Weights of a small GPT-style language model, trained from scratch on English Wikipedia: learned positions, a variant of Adam for these matrices.
Each number is 128 + 32 x the weight over its row's rms, rounded and kept within 0 to 255. Layers, rows and columns count from 0. Numbers have three digits each. The size before them is the row's rms in percent of the matrix's.

# layer 9 attention key, 320x320, rms 0.0618, rows 279-319, columns 160-319
101:133161077133125147124134174133089118048109128089123106134108083136182151129137125126085114144139116111148072123137152109112104141117118079161121141139145076189131152134110164141133091136118164096154123127188078137119216117159115101147112108152130109154092105097166130138168077099099118114118177104192162120121101125042135128169083080159130123102078110188112113157151173121120131084155091079111076138151082093155135113159093064170159162122096152127091190091096110130101108152157171
103:084150104139176054124133137151194044098086127084093159130103176108173132105108133143169102105089091181121135110157090087158136088128169165114117105149081084163112131151108114102144110079115142074154076092161145143169089139176119112095131135212163092098204186117147123103128059195146077104126174136118162140156166097176153150150130087137079104126060127084076142123129165139184155206114172165141118125098125174139187123124150242138125138149136130062151129141107130159129135155133140
101:136165119084174155123143169024165103085122140148112137093123174123175073086130120140176114074151096148146137135069134148156121122112131109165107142156122141164144066098184140143189153107150139052162092142129080123088083104103134079178129142161122133136089166157094136157165136084179152144106085126143105137112122173094110130120102075109122129099108109155086078118095096124129137100135125085189166101101107102165086150122201143163095076121141186131137089151088128081140141147157156
101:152106145114094120175099122169136063097075148117085144141112105131141113115127164104152104128111101127092147136103151145109121128109155138106113030146148111131127108165095123098146158161126097117094198148136109136109191138157135098145125141164146103114149155172102148065117126133084120112196124139161134165080178084161090166142098176130114084087115111134055054171125041152164129159106078113133119127111113144176134092110122141090127131168093164111122184169074078136072108149078073
103:172153165135063055146123018131157171134176160154094105143134143076095069110132138154134122190149156106143120154170165070127145126095115079139176067173156179096131134139121142098110125075135106112155135125074127121121097139109099125143122154182177127108064092148071144191127126087115085201133144143120147142155083119145131158156154128149105170097117099130085148191084180132083121127161139142163075152170172103169142124123118092153084173122125148096119125130101138103120161089109145
107:089162175113110121025121208165112125153136079138104113153113124101150073119136115107168134123124105141115124169124103129148141129073111117166129103127135136101091140125088083129178070117148103100156116125188163172068132089150157151120102113138163117173121144100090061115087078159164087141158185082162133158154147112086162127089089127121131078134092122099076133127169163140154126108103185103084167131160136120158128120161144099087153140113154141080137087137087108110184110124105122
096:090120147190130094096087139108107176146172155106162147119126143126101127134110098090069121141156128121134127095134132092154179107133127097163101062138166125152154143118109132133066160046108138149141076151138123103068119143140131098113122236138118147143117110113121166132114165149140130147102087094190134130137142124144182143110171156136143087150120081113114095137215133126161140149149114091105126121160085099143072137157106133145104134153164079174062132150092135079159105188145167
094:117124137182174127198153109140130142123089168114110072163163145177125118149127140132193091118172102105151136144129140126124168175156084140134103162159150107093155084103111173110115179130131105091095146034255137130117112149165143143132154087091111080170107148119195113117076123145088114078132160106101168159113130121138096088132135163132138182160097079124126118108078090128178126185095137127151192111138162119140129124100084094109170130116134134170180121115087110115120126123129088
100:117118106144112136089124133149145102160096123108115126084110124084170066126115134128110151083133095137157099125130111136114137141084149110152117166183159122183129122110090099131137085121110080120093130088144148133144072142166061131120146195089129184135097144130129149133124105102110161237116142155132100071143133103094140133156128144120100143087117145133097092140188134144112079173121137099176115169174079134104125143079109094171140147056099120089114155161188103118113125155198147
100:174168159087146166110117073186123178162060117102194161153164150104109102197090173122153132170171136168156121178118114152097083153103142201175150128125147156191146155149107111055118139131131155156108081100113075143151113148130082138103118131109141145092128132117170120168174135170172141138120094158112148173156127142059122133147111152150171168139033108149068132169104076101097148085126080100085107104123124115128147166115118119096141188112081090109158158079108162046132140121114185
106:109169128152209161162163131104131087111095085117080118082107153139144079109133143067129162156167135158155248173105119089128134112141185128161148126132121134094112080133099087189122125148118161146167111122135155115154114113152136097143211129162128178088195100086134173149146120129130120107189140118107128098104146142083123079110118157095134140147089122139069119147108143106073074097138130158137124166099132113134125115128116099142084187148092246075122139147153164184138180147140078
095:172167084110106106147208079151097155089136133180148132140156155157114128166149139127119099175156170104180136149165135113114154120069164163164127080095115112115135094142186108165102145081116180115089141176069115142134144124140135152168161129150096130163134137114141144153083125164162168096175101125152135144133076144089093146080142175134173148143169122080099070150091138087163076123163123073127068067143131095165139130142070168151132098103127118096191109072155105072108084140159184
101:121165135102145165115120151087118105131171080098145105096144107087154126110182065126111143152127138126144147132164086161101128139120132157134085106113093099137140067087102097221149125166120159096120120149186126114131137127077138080162136149123075179124074146150104214156163111102099189123121184125171127110188106100111121166116159079128111147134137177166108140134146105160096122052183133082116127107101168124195110093143087084105092138148165151079088125117171082154132206090159106
091:125213134126100106085130130133164148125132114129168111106125130121157108148154165099059132160143124125148186168143141117134116100117142175129160105120140129122130146121137146136144087167151155153195109111055143147081089159122144156106079138141132087106154081134112141121148047125106150177151046127186094130127166097098119155089153069088154156118117140127110096142175155162095155072159123116157131138106144142093081077161187062099068085127116135105084119095132177128106164145163119
099:098157091095120139129146128109123154127111111101130161155116047156208111164167141112136124011135133133132108179110101169162112158144098104123134172145160127129115106117138110110138108147104067125137136148018182139129112123113112106147114115163172186120168124197123191075172119113104132209136106131115138128103120092077129128166110051129169118105118132099119109116156116100092095153075128202147109114099105132122145167101091097153143113142116133164105142154132095138117085097115122
098:116128096164083156106112197159155128141160159169118077146096145152206103106106186143156112127117117116086150133112152105141141133154129101149186111144103190136129149148082139146127151116158074099149107131214097120180078076088091145174153171109111134172055133125094101123156160125131085092095156145092160155056147139131157083090142114130155170118159109142141112092120142133116101142137144128101192136139152097112190140108123098081203127155165105183178113165150114186146134106113155
099:116180128071147130088149155080189087179164163163187092118135146102137124142136105085082226181061143108180191113114153159122084142158162129119144120095156170129105145172189140124119055148149146096165157091043118153158105104134137141147138119154143146129130147094107139080093115142128143126159142144114152115104113156084103145097131098106095143161140128136142081117132180159103077029151157154126044130132095157150148160090136123146071150113148147129143093177145145122117147076096102
104:093117185084122113188175105148106160093210142125107075062117135087125081179092027129129131116188112135133140149128146079166169138128154076095147156140107149143130089168081149124128134146154146200179058153156132101097122144108110121120119088117191062170116136127168104141084144183111077116195121143131108104083130117183117155078171171153100160144197161119143184152106131167130162135125168105122113148115135127131069150152105142087127087105132173155127146135135055109126154142168117
105:152106106152096140147083180112127089083111115148131119134146175072148135080134108125138155101169152150120093112123138147100117117183120085114158152144115164130120142150099065151161085147177215119120144167085149109101171115081109070123112140210153070088156157136134159179109147139111203087120113124138107183177118158117112104160146135100160087141177141117136136139121141046114145093094121110121128150133106099099150085145168154126144107120100103098157145132159160125112056062161092
101:124128093064113149121141117127196128137117117157093147141145145145112164136168104108130143145094094125109159129088140178145134145146146122086135144087165150101161139094089124116157135145103147118160063164131126179110180103127108103139146100143130130092108081067148092175145112103121140114122045130114160147121152100095126128133140055114110101136107082103096124142138085113141124081136134167144135122148165151161114161111121098175103116153079101156122172087147103121111121177133067
097:179152150162105073050091221164113147157117107131181135126095134185126141134149160111070132149101122110150164144146148170168121109032172141168114113110157191158114174145131143148127138134107134133089156131034138135162128185139142090215145165134123107127165109190107120171157067123142108174171106150179106119060125140087119159112113121121159145112108188132139097136199106117144100107121136121131073093135143089081133096156183124111139154122134157077081123114157173115118130089088150
105:140099139129159062095128075117085126143099145155126163122158146100162114084129126126137136120194142098181174135130079067136113124085154144152175129208115096026169075121143111172135149106081179158172123123087132160121148126106105131120103175129071170143158134137135142067087128133099157161158160163081128098061100106126148108138099181152113132121155054075148116138069142099167086112094149178083100129150115124114124115164120120102169126120133148053112139161169156077082185175140143
102:162097116115138145095171148077178172163133086131110104124107117092159145087190127098169084096106149114136116086163130118133113158129138079168111159132165129081120084128151141088089121173081199184156162160201090073178101091140136065135116095118130115145132141139161139104177091116166102076107121166134105144141152088131101124139123116169140145087119114122114175099141135149116123161146115125096172082126143117145139172195174142099119089127246181138133141127089127089139169145157116
107:129118151050173118143158110077138075085141107122143133121147094087113155119078137100169124126113128184129134123112191170122124147186153156113104145125143065157177171098167137117200134107154141088122146123124073156190052154188183137156129093065144120085085087115106057105113104136087137101159163131115144144123171110108128189136127139172123063164117125099141116150108152131091121081130115165107158068152168121131123122157101096180139113134173093135189144137169163053135182157144142
092:068097150120122115031185128118148111061102154106105106146185066123159120134154126147154113123107118102102093158153113152149142133132120146157139127117097112168153116096116169138098129130062135153147200155175115126109169111152108082122155022131129110156145142141116194140138160076188156021164117122180164082096145134090078109122197111115142134128157126110074048136152154096138138122097140105115194126109113137106139156099156138129163180074092101173105147116195151073154110165179138
094:136142137106127133079106132128128126166093145177096104170111124069114105126175147113109119130140152148083141175169113140157164121088137178141135116154117153141178060138173107115139123149181161151117170161055154184147128155133160103168130091146165106107124136124131124152109153157116131132092131166124118120137109164100097077138085091131157100138164082114116163138081185139139128107138109108125036099161103109114176133121114131177088069161130118190136158046148122107143206113135140
098:095114122202136105091143156149139100151154149184145127112126114110164135120150163110135142170128157106086144142219115094082049148119174141091136156075131194152125130136082151150125161130118167080157077115090121104126113123063185189189104108161133124129096136135117107223175131154070147146122077101132123054190124111161138121035148119155118108107137083068193089102202124110179079080131200093148061140150176090098067137114103125168113130123141125137127128106128069151047167143126145
098:134114086108108098140113127066093114086145149097129147130082160220173113133160144111098108097151105129088131127138161169123093141149106152128093127107083128136153139113104165170179191167160071131119156115142118131127154134098138108147172131144031109105155091144149151122141128137113082144091077134124115182154078120162130119134148128132111127168185097112113155136155072100194157121131151161152174173098186164110147135142115140109111110166118076182135168149143142152081099072117166
102:113170163146133147108085144148138162157083135122145097117132139105142158137098149158175115134104129151118081152122129132099138121125148165109119130121110114163096104108138121145112166180090147120212099130150085180078128119089112124093207065053141128163083099151152114198094089198193128144120141111073122157223095126141183174151156064147147097115161112117136133116080105105113093123181158196132107080127109122118096137157175125129090113078126159096168093126085173144141149165123174
102:108103110060148165172140158171118112065089122157087114101173168116157136147173162102107169111111130072119061085143138147145115113094080104114136094054094110110114086162054146073114146098091097139106177111128078126078187118135185173161108171050107106197154169111118161104088186058033157150039129131122089124138149123155162106146129079089178166137107144174133151154127133130139104074118152129131165050131128123101095114157120150150091106151097080160154123082110150145133135076099136
100:180131146157102156052117110175078101134118125146128148092182114152172049160121083153119142146096100099098153136090090064147087133168119122147138126137118140116153157074108143109080113154125111193107115168162129098167145147158086158103153155095129120099095107131144165093087072103131130128085126101170047096104108156146115163181096132125119154154126119122140168132163171115084069128128120061117097125160143148091149113150175137090078097169154082147141172085113118082134112098218181
106:181139144078130104104160143114164137113132108103133104097138190142170143172111147097102088168090081171136111141072146092105128116154152120161142148092193126152097104126161110130047138147152142127077130094089197114138122139120176070163138137100129163171087122131146120108138169141144105146111144129126150108078136115195118092133068107099141134146157148130144065142171119147166172149159105152115108109148112106139124069142187146126144133130133143107126086111132053084229160100184074
101:146207105161097067089143072114143124172117104146164100099105074124114163115136111101112138144143154098101088144055141203143185115156138130092169176097128094127090173106157141118101143151088127134115127154124118147180123117165093139165150140120175109146096164100200128171110107114102162179109139085129103098086117111118144121148108100116121068165116135147087143152138148143165085107157096093134125217106086171129118129092161156123176119142121151113162120059131137154142122077159090
098:097149047098131136143103113098134149113084104136163218071100168127154123106064161125157109132128111127137145065110099127092131161149081141091111157153069125118123086147150120098138114161085126174048088169170149078142115103193135195137067188108164096167119193138138117086171170076116113101158115169089118135152161090145157116157134164172161083122137198120136154156112064095158043099131166156115085176132167131156039138111130171129152124133163128157165111088130116121120137174118146
107:094147105118099102093173117047116088143159146120169189091163150151086154078101100164060109170156124069116118071114156119139115094134007115128101153166132137166130129172106115101152092073139135074112141154082101084117186120096105170123115118122126120132123147206127112144097083157111093180116134149163172114088093161145141115147104152137128098098094085131106187104153143113078166141116168128094113128189112162151101067159144148123091178137138129179130102101161133098140099152106079
100:165110117165132083056112140118117111052166119130150145149132143134127222109153130114170148114099111151144076095128153129118108128109168135146136150172149110091122162134123113113122093143139098110138142153035086152139150157133119144169173189093116145207147120124114147116127134094088067127145167113130109161115090131185117131127191158114092117160197106095156134112122113088136112085116147121117070102161128125094088157149123090116135134165148100103130176139094153152151105159137136
095:145124102132117090098120113157169114129153114107163095138127138122140135106157072145124169078111141148129122156202137119153132189123117139149189106113123152090125122112169151094083206147109073096171089146249147127043131133114128163180090110095118145143085065172119088115124163155148113164079127116138119111071090117134159121114085120094106125103162181099105105106076108174173083140152140129139158166138129132085099123115100104120167177080107101176106113133127155155103080147111127
104:053100087083129105157141154136112086133108148115047147161130123150156127132092183091174089158168067135070095097119165109072135075195129127133087106156116062103122125104169130146133168091217130123162136111145141129116122103136109143072099177160105107134130122123089110075171155143076059107091190137154182155077148163184123114178136126161079140156112128149149104143146133116129112137112098117105127176128133180187144142129120114179146117170143105152178143135137120138143116180099123
104:125106090113154111166136127214152180124141110133144131124076104159146105111096126039138164138184109046103116144137100089116071150165164156159092190111154116135101176077086125110117138127138101109148156144157077091102152135103113095163099078116099101131128112116159168143100131112199085161125104133123169153099090150173118144112157151169100162176135115101157169142104114119132138118187116156193149179074159141162106176110154169140148094125077124076178119168162153166141124127115062
102:155101147150130080117152057065162095081147204084141143128105215117131123114198156183127066121118157120070144171183131131101092108089116118162151088179142148132171093121108118175162124144210144119094032150167155129090106143116140108100130146124122077105133134119094110063116099156134069076085033117076170153099107119106092151168162154088107125153079172141189184139123102137109155108083098156147169164112095120136133142097146183159132134143153130165105078119063121114082098148149141
099:131132173100187117075063131144167159134160115128138073173160146146115181114116132110124108143118092142130096113100140162106146067123112175141117126142131145123216126202062145091088080071128124143061109107139065132076119141111100123150161162137173162170138082166129145130176087120201083169142092147135136140177156067094059157071095067113132181159102113172178137133193174062131077123094148115109123180153122125114095094142168134144153171163113093143102153109094103099111113141075072
# layer 9 attention query, 320x320, rms 0.0635, rows 280-319, columns 160-319
102:147119144147109107173107135112092115115106142088120117068057153148122169122167129132114077141174158115127132087139146089125187088119145155074114111150138166107090099133167155088143128126115123100152173063137124099176125104130100154112147126209121122187127130101132147181140150119088148092163109100137137153130123089179129155141135133102136081191096131076073109193178167141109146105114077132076134074122131155108119130086179178086124141161109124105137110165105175145092140118101193
102:199135115095105098145149164083141109084110129108083110100082153079091151114148176136132171150162087130120149080149137139147146141114116147152189105123111130159107086133122142163153121070120107136158217154104100141131103114098173135124085152164081136137153149137138204165183158090163058092117126121117163051092119123135136126086165092104161121133166166166136128102124104147103156140116136055106113135112135145160151121146176148130129140098184192091115041120143090129140153146132169
100:100110113070108152127110174191120135077114102076120121134138123161149142082175154135166146103105171128175097194136175187109142068078091126131123129118086160087106102184137156120117149089163103175125132163150147137132124114116151083155120118177147103072115149174208213151118137167118145117143043145133099185137102057124077136070165130125083134142155121114187091133126115120121157098164142144100129078135131096115114135109131088159127137166106118120149147116125102160059152136118102
106:125128113107169175130085122173159118094105158148075154161111119137136101140090057131103126181132079158146137192162143064100061190121104098127167096092116133196147084123122138080114046125129124104089165082116097145175090048084091159083078102200158093101107141147130201135157165110133117112168088097168133093105180121131084169134104094133116131121073147139106106161104136199179129061122159098161117123115195161173070135087123133156126170113114108156148184122163118102134221126150113
106:143127168112126115107098174153113119124106138123141109113213137082060163061132126183137129117144118054158119151120117151137170119134144071165141157040123115184190069112182157075160191117141146101133108060124112166119143122132209192111144171207169115173160141148109180073174084124120201122106207147140160151102099170173125117138171142129091140089172103148158145133191195082141085080136066125148152108126112129142155164138137141123147103147160110067152153122159128000168102129093129
096:095107151106142078068147134112137094135162107112147144109141097116191076162124153108142183153195109162142163152162146117166171097077104090155113080138190076129147109096133135158148112054152152116095068101143149150107141061106105130116171219098152125169213139073174135103185125133185144152169099080121114114120088117136182110115127094122124118167118052124147137111154162100140148170138131090132174132108122156139102155120113094137130084126144088176170166053078083167159112151169123
096:139169113132150209116173122135117138113092138037140091126124074112185101103150069149128068112170141130215104116161127085094098150149128092093134139184088159130140078098125123179087150105118125114153131111160199054141084177160146139099108119101117113089119186140168075127079077146109139126137161105065133094114137081090105180098142142128152159094089064097163195132190137194130071155149121097075143123162151088072173117144143131120147207105125131111136129123182114120120142163162129
101:144133131121130110158127079109126096105188116112147119066102162150141121121102068118082148075180156142109117111161130167074147112099105137155126108175106114160151143149124097168156128081151153095128097043122128120146108117097122078123087137091100150115167148122186113200124043121178113129135180122174080128119135122180115091152080168101115129156077150096186159176146088108122128123135137157128192072180099143140105209087130156139173138118115123117101093154131125100095116103089126
099:166209151119087189081126117121129109107086110174187084098145139092155152132139151125109213154104158177068134129101137100149159116108150097142141053167120053100102160164153070121163143114155079133086155123146170122155156103097134130087128128094093039103076099148180176124162119081184096138134135159094182136192128162158163172150152148179116186161088135172139183086141088140132099146135155110140115129193095119152113222089183168079136127102139079153134107105114112113088118130089138
106:151173129167116133182128183115130142103174028071096090083088122073138109072100111101129114147176149124121135153050140125115125046139117110096147176146180105087053131124104147107172105114157096131136156093113095138103148137084142082144130162186135157128163114133135170200112174114048048078134139073126214149132141208188051095140165120134113080142121134181106135118180141192106082182141112134130158152090188125095172087115117116141087180150096173106156161159152073089134129082148080
093:158211070104093141083107119133148161115103087081055104137169132167143159196105120085125186120119114140148134095143147119051163154115085156155161109084122102136139127097163095145113122150124129099130124141119126149178176146110123158045119131115135103175089157121163136095103107091106163167175087095092156102093152141139156158163101148125187108108061045121123138094113148135159097110068110119112142121163104103165103102143197156159127105103084060112106117114177063111134138169159150
103:136117111093098073130151147114129122105123137164115117097095184085114125084165131166057091198123129143098148101104113167134098141088098178132119111138158163133182134099105154162132143141098102145174130104112079115121139136183136134104039164112143191093060153135127205146129161160142165112139192098147130127131100183189124104072160166149112109155158141148118080142088102112090149080118126157075112092091117174099095153142097157143096154152149172144139066166140158120089084117120186
092:153142137088118092147117110152116160139119134139134171054120072111177112137144140129122145128186131118148155160142110107131120148121162102089124115180137146120115199126153168151175073122157110151121118168083132144106146179143089157145124109157107166080176093098090151118153127104100150178105079128144091124117115103172162118091114112195120150136152100114107107131168114111065103164117124110110116084163046100101152069102154124055140151133127147115069176134144203148073125191129183
101:096160111096153213123141158202081115072102126098177135188177132157135136117118165189153074147087131128118116121185101175142118170110112103148098107078086141157114074126095187196134138143122084119166136167107088135117065131119122115178126133147147178106150126186148232102130110122152063076141078127158158117156178121116171149158112151118161133090150131114141177112133084106159120127101152169192140167155124107115103141087126103118165147125147132156083104203100142145155138108101105
102:151112082154122135061160194118147148080087126181099161144112116049217128126125067104117145153135086116129121116079130152103099093108147140164151177134130149143185167123099057159129141135137139133135092099131161163255156119124088151114131162152088175060043106086089161150108157118098129122120127177113148110087110096138140127169081139170110117122173113170128088095149191132068117140195109130157108140150129098104128090093183134165084156087168072141119121180095178124172128119070122
103:124124087105164089163184166110155120125085084131185165107121164149107166051075124092120119121171138098160200110069132135206097132153108103175120148136159200098114112185174147127096092092110151075192169141133114114106033166145096125101105162121111049138110085090163116146118133132100136151134146169101154186122118099108085119132155179190113136138180089153166159156120111088158071134018136116101163165114158140104172118115061050129142088138140113127150125171114112131146134132177107
105:146171163066116083142162140130136128093170160140139137108112104113158115158071073110146061125141097102120100108137079125122137120076143118114062156144130205152097133240127109141125137121094169157158069173143148179088093132106062059138138167110117149126124194086173131149223116169114178132153147141200092105097106153103167130151150117106167146129112121121143106156109162116116106131067108132144099165168058109165084059126149143058130072124070177147179196167132071102149119151106132
103:088131232160120165133176088149075099136123109124106151161161122081077152102105143147183150139072103154130066119100124120113116140168126191141117132122119102126137124115126074110186098166112153138169207174099144141118142114162083134132110057195183125131160077136101111126155137136116118086179164193105165148119090058138072121171100124101147088115116188062124144109118054101107152136170172130128135102093144158125106163151143183115120192109156097099102150081132110104177130098149129
101:115126146142115144112176050091123140186145097120132066106093108124123152174144098102116152128131115133159136137150100136158136199071150101130122143131159204131106081137126099124230107092165169136137161209145127155056155161083103106085112089145152085118173082116108122110153068106067133132048135157145149190104073166150108084086128116163136127144121139095114100084129097149100144158145065141107164142151114100139098144141087041162152128177146118127089115140085161098125101104161095
098:108159157085115129109106132140095204145100138123101163109149162130155091097182141144126144103183113111082164060097142145130125085089126133160105049175155126172131109152174124110100089162135078177096140131103160110156174132129178151185151205146082128083146117105177164098118068089183154172122040129120146133090216130075129122122153119144120122104157145211132149095120140135181155082170100092191127145170201073139100140154104143108126116133118113092171145143144192120135161124079096
103:100148097126120184081075082172135132151082143095156117033110140203142133131112102103107068143112121095100130105137100093138115117180113161135070109089114110119140118088077115137206161104103158084102170155111112115140110115125078119133170183122134134166128104142073158174100118153152082056194088083102161084128130128098136120141105151148147093101086115156156216088173152094125162151148093144096103118201146138112148136177161108134132141129022180102120124160178137097090127165130182
101:172076112132101089121134148115089190127127183177075095096085143131159125113167094134058037138188129155108119134172129100046118109158126109103113098087173093074124089155112162143171154116150138133158119107152118098166080173178176077092183104052156156137117024094128147101098129155079200101196123121133172095134149148106158120126088127125148152175122157127080138106101101100162112160072136095159111144110105145130100138189135184103151043147147149118175138135089134129072091121088141
105:131124165133167163148138164096153127130078074160131101146065141097097157124165133141107144114129122115160171171196151119119105137130198200114131098124151050138152084093166156120112161136223144099100144112132075131205098126195149135153079121146117085121104093139134095101156115160117126117093176121059058195109115151115182188115163138152125113157137124122128121144110092065151120102117122126143144057130127121095136133162114120118093154125047102157205095106140145144104183094127116
090:098131099144059173119180159131086118057107099105129099129154131141109157112139100156135078073115140108114168106098136113116113122180149150122120113105138172143149180112110152146205134111121135152154168175147086140143182120148154040181098141115129119161132143086104159071152163125100156098143152115130120157116133187130161050160125095136114109121155069091157097154137137168154186111127112135114152116099079139101140167118146132065138124178134106163090103145135184137122188092143119
098:110114113137152142101124067060147130141130125134138098090120116145170110108100138086140106153097158099097113147144126155080137142129184115157152080091066174118099086189111191139154148077208153133146115177120082173062121155142116122158104063152106145082092088115083101121142115143143133082064145100149113188135133088107144090060123154076133138168097140131150082074132130185114135121046147073067154079164139164120086125106104142142143094126090130137040129099127083138088146147141118
100:115165155125156132111150151136172126154113148141105127129135168095124127189136096145128116094085082135104119166171102129079106203137194085115181136112127134137138151109108109121120127090119128117145065089118171192190139115132134073147123142215199119169102174137083081136154097049139105117142150114136122085123148105133108127151138133147104107079088121108157121088118050126178100098085176089179113086079171078120133204120063134114135121132119100143117194112120101182105184148087127
101:143143158135186142090122103117128177145146109149098142168151141137124135111128159140109156142146128150177165090093139152080062112095128197155158078075155085094109096129114150161127075114142117128142108143118094097202150149102129128212169102143141153111132119177090180120143111125137093110147077134093137110153092182149083150155114164139115121105188105118142125077121156121134193087142164089131068156124167147111189136155135126042071196088157097096102139161182145123190144072089133
103:121079103116117162086080122159165095074123104196073061161118131102133116162127113131096138064104158093145086122081114175105130143128134122080133104138115108135083126077132112076127155137081181145173114128116134092081182171126116120162156118162160076156138072128123142153120130132141124106119127148159188093136101173133159186124166104149171091123167167124127127123099094116152149149082136132134124095221165103110062101162145135189139078098112146157121072071122182165143164099111185
102:082136076132116098155098155120106085116084130117076113137138161117055133139142085129150150200139147160149093199074121114118178111121089198140090143162147142131124140122141075126104103110092145163144203113134123112136181103126153137122095121125091151118115124125119129136107145074053199144082164179136124090107133076188145089141158170134146075079119176079125163095162131157154128055142112122101138136119113170132130163114139193107106159159081057170121158078094120146134143111090171
101:164113145190189112124118144169155100155190208137136123098104203131091131107100089146120140183133162130129137156092142088146128096109115116105165127085154120186064204123161164161139126127107128146106167118111093109199132179150124120179195124135122134073047101164138114122097093151096065143198115123137056089108180093138149174116059173136137131166193084149121130089096137108164131144095111161132094076069129113120064146153146147151097122104155088133132133197187081101140115105085135
105:106098125071056167080184166173110098126084162150124059134089147127234148097138117120129078158093082101146089122150104073182174103139126143149163142149192100147110122099127182116155172139101157150107122119115170112111126098128163060092208149111100113156085158105103158121060094118124117161112108206116155130086185083150118139130091102185132158181129180069103045150133149126130091127156125111081114122154111175138188081157189123162134133167151161123148115132122070108125173145117169
100:139172161112143101196139125094173139157117084126052083186103166115125188100146155184131131127075175127128141101105088176110157115186088091131113059075121165163112096147134153132127107154101132130083141113129115210116101116164154129119113131118095214092065103171128139090129111096139104130148141093119146144135130136130098112172102113095156138090171132071133148084192187149146099135087135132072157178160159166140113101119150114141131143162149131122157100181135149125171144126072122
099:160187183096111135175116127041116136121106071182143112098173236128115114169080098091130103137170116123065091125092140127163171088131111076135107109125159130090118127133140163107176095179101078092120064136129160211138122121127099103141114123098123106208154079111121120131133090115115140156119147143123137113133160092138156151214134144149153107142101160098088113146117100098200117100094166174089126102129135143150097156112129147129136059104115139124157152102090105123122054167152109
107:135145159110158111149163161152116155133070070126122151132089191148099085032094131178124081186118126142116093157083138103151115172150161158111187133144071138144125115123144167193146146118141085091123081099145097114138102100109162130177162163090142163145063153175084116105084105134075113152148113073151169106159118140118133188146120139123140131154132102094155183159108152142139158117218181141122166145194130129189066112182070125102111128157114058104133098099174143085136156161168111
100:168135142063174160137175099086142103131152113122108150161130120166186135155167119149151110134155090098148105108140108080126091092104123105117110141102150101146125044074151121113160122125107180119105117129116165142110116141053179135149149099094108126159105136160153098133168080155115157095137086150062096135163063118109194132103138152104125168118133093063176151130114072068188141087140157082094136092161157097159159177117101092109112172130143143110155133152145144128183110131150090
093:161157109106105098104149156139185158114112118105114116100170172086088114117152109101184112105144093096174107182101154098123142201130120108092192105097088110153166159112133110081164128156106079099149141134138168103138156162189106126124209103114162172147162082096116172150122136118182150145083138146084162097065142112154141138133132190144111145119147148160163159169109121125085140088118114111082141131088124120139096100070162154115129174137091167151104158080161120055141160121067137
105:157112095113145125156142110076047149154151091137130155113061108124142199110143190086152140097144118121108118098139172146132143099159131158127129153150123142044133169132110172122133156104121189207121169112138149187069113144113113139108125076135125107159157160097078069149134129207124082127066114104136109193132079096121143127110145122105209181203137121094096113138098085091118094130130134127058069098128134147093145064112133096174123110092178153112132163124084177132133082148070155
103:204140142132178131154138133136127161172144137121119151110125150080130194149086143130143072109083166111152120170149131170152114148129077191153092148134086141159148112120145153103081091113133094139087131126127104128110094133148121111121048116093087098086136114117197122183147092180118147163205153151131126122162122150112106075144155124106145211183101109101107115109171071134109087131140194124161113145175133114128142120079152191088084124165116171090250064170082155108123182141188066
106:156126145166174122106132139179121143133121151130159168136197156100079143121180151155096097174139104126119152101117134050088110106128155079095158126140125107120163146159118217133141144163123093108149105120106087138158133034113124180120121142103197154146135150156124111128139132107099080137147103126042141067165104128043092098115168175106094089136133105109110142141120181175124151089111129146181092101118117136142162155176149149069102168151097128118136082164149120144138118073145149
099:139129143115123111147123160138102128123045135145072165085163107112187188137175174111107115235118193119131103130128148141086121094126112127120153139142075087088143182147131136093184161104096091087138152083106154042204203165155162107167164175183134185125121124118164069110142132118082104082164126119090099117112147120126100142103092133155124111129118122115118152167082118112111138067175112057117125162128134119096156156108093208127180177127192082138107119148117086149122133094141117
# layer 9 attention value, 320x320, rms 0.07, rows 256-259, columns 160-319
099:119105131151086197140191124128106189140089049084102115160116182116169190133096124102136121150161121184159164193108061141131169117041147123150136125155083143133131142139111111153183114152186077177145148102132099081107148141169140139174117084129112147091098015181162155137114125121146125108084105147105118104120145111122180097058119129150089120128110074095119151165170138122092096197161142067150121143116135133133156079125146038111078116145084135127126115129114163083130123102180179
099:170198187081134127135134130136207149045138116157137093197145092113107055163119069104173142134109131124158131099135078130137222112126150117087156143139124163128138124120191140077173069151158118153156178188115134102124133125101124187060101136075099129137173147142128133141100192087072206147107096123085133123167140164122143102134062150160109118129113160158158129099191131152141121148145078083116102111123099151147099121159128149195092130114091117111084206152154141156080114091164111
098:091149130116156156110100107127120146151118154132154148183120159124174130110073153118163120136167127119110201163108073132172124137076090134124092087130130147160176142167089133144116142171082072169149111090127022122123099141129154116111073148092172128160131077099143157122016072137082084120096173093133138141134134108191126122148104137147191065125141148150163075159103088104100123108077108115154157137113105059096147073117167106077123100068131130099058137177134140142101158054147082
101:166124187109109134098074132091163148142122134097152146178118142119125100150123126130199088167186113185163119043082176128109092117134082107128123184191124098115145156147151174124033117025146172123140081150133151088141142117118120122138106132130169178164138127160136117090112160140145126123141080103108095105126130119115148182092140127086112149200080108158088108165106096178141093118138150120140171071149121114130165125143139127115069146117054126101086124110171134140092149131121098
# layer 9 attention output (transposed), 320x320, rms 0.0742, rows 256-258, columns 160-319
096:141118101100115092135133205187098127219099116137113145110165137102145144194143169152168112094088120109100133105140114174154149142085116087145115098198108139094103183137080128134147145174144074127092109081082099132154120137117131111121130103089152091108113143191108101103113158098112139153100163127119143126134178174131154161056179101139144126142121118100138113090137195100139138089148154152050142120063122168090130141093064135095160134117144139154169148161089123084095111116115108
093:126125140094086139095167109142098074103085114156114088058159143081161170131130123149142142043200106034160117098101157128139095115082133113115107093091136153099096171137131129149120123154111131170152140171158113126148090126109157086082176144144131161133166104124089107087130171074096139104132134138099141128068149107071176183077119091053108091155144134200135105160151107130132088115109187104134131192143122168166119122110145187123145195129113106112159047114141166131141137102067091
092:078138133083151153121120157143154102145107089130133157132171053125105146127119137080147182097169143164141121168203159181147096138119132106095101106117110140070097132157088196114103110151171150120115159178147139142122105137175096151145160132108095139137090187129156140117144110158117119084125119124155103124080130113130135110073102152110140068113123034085066097084141209219124122129088147146169144143135133113127111127139126128136136094159203100133152151129072091165134125102156095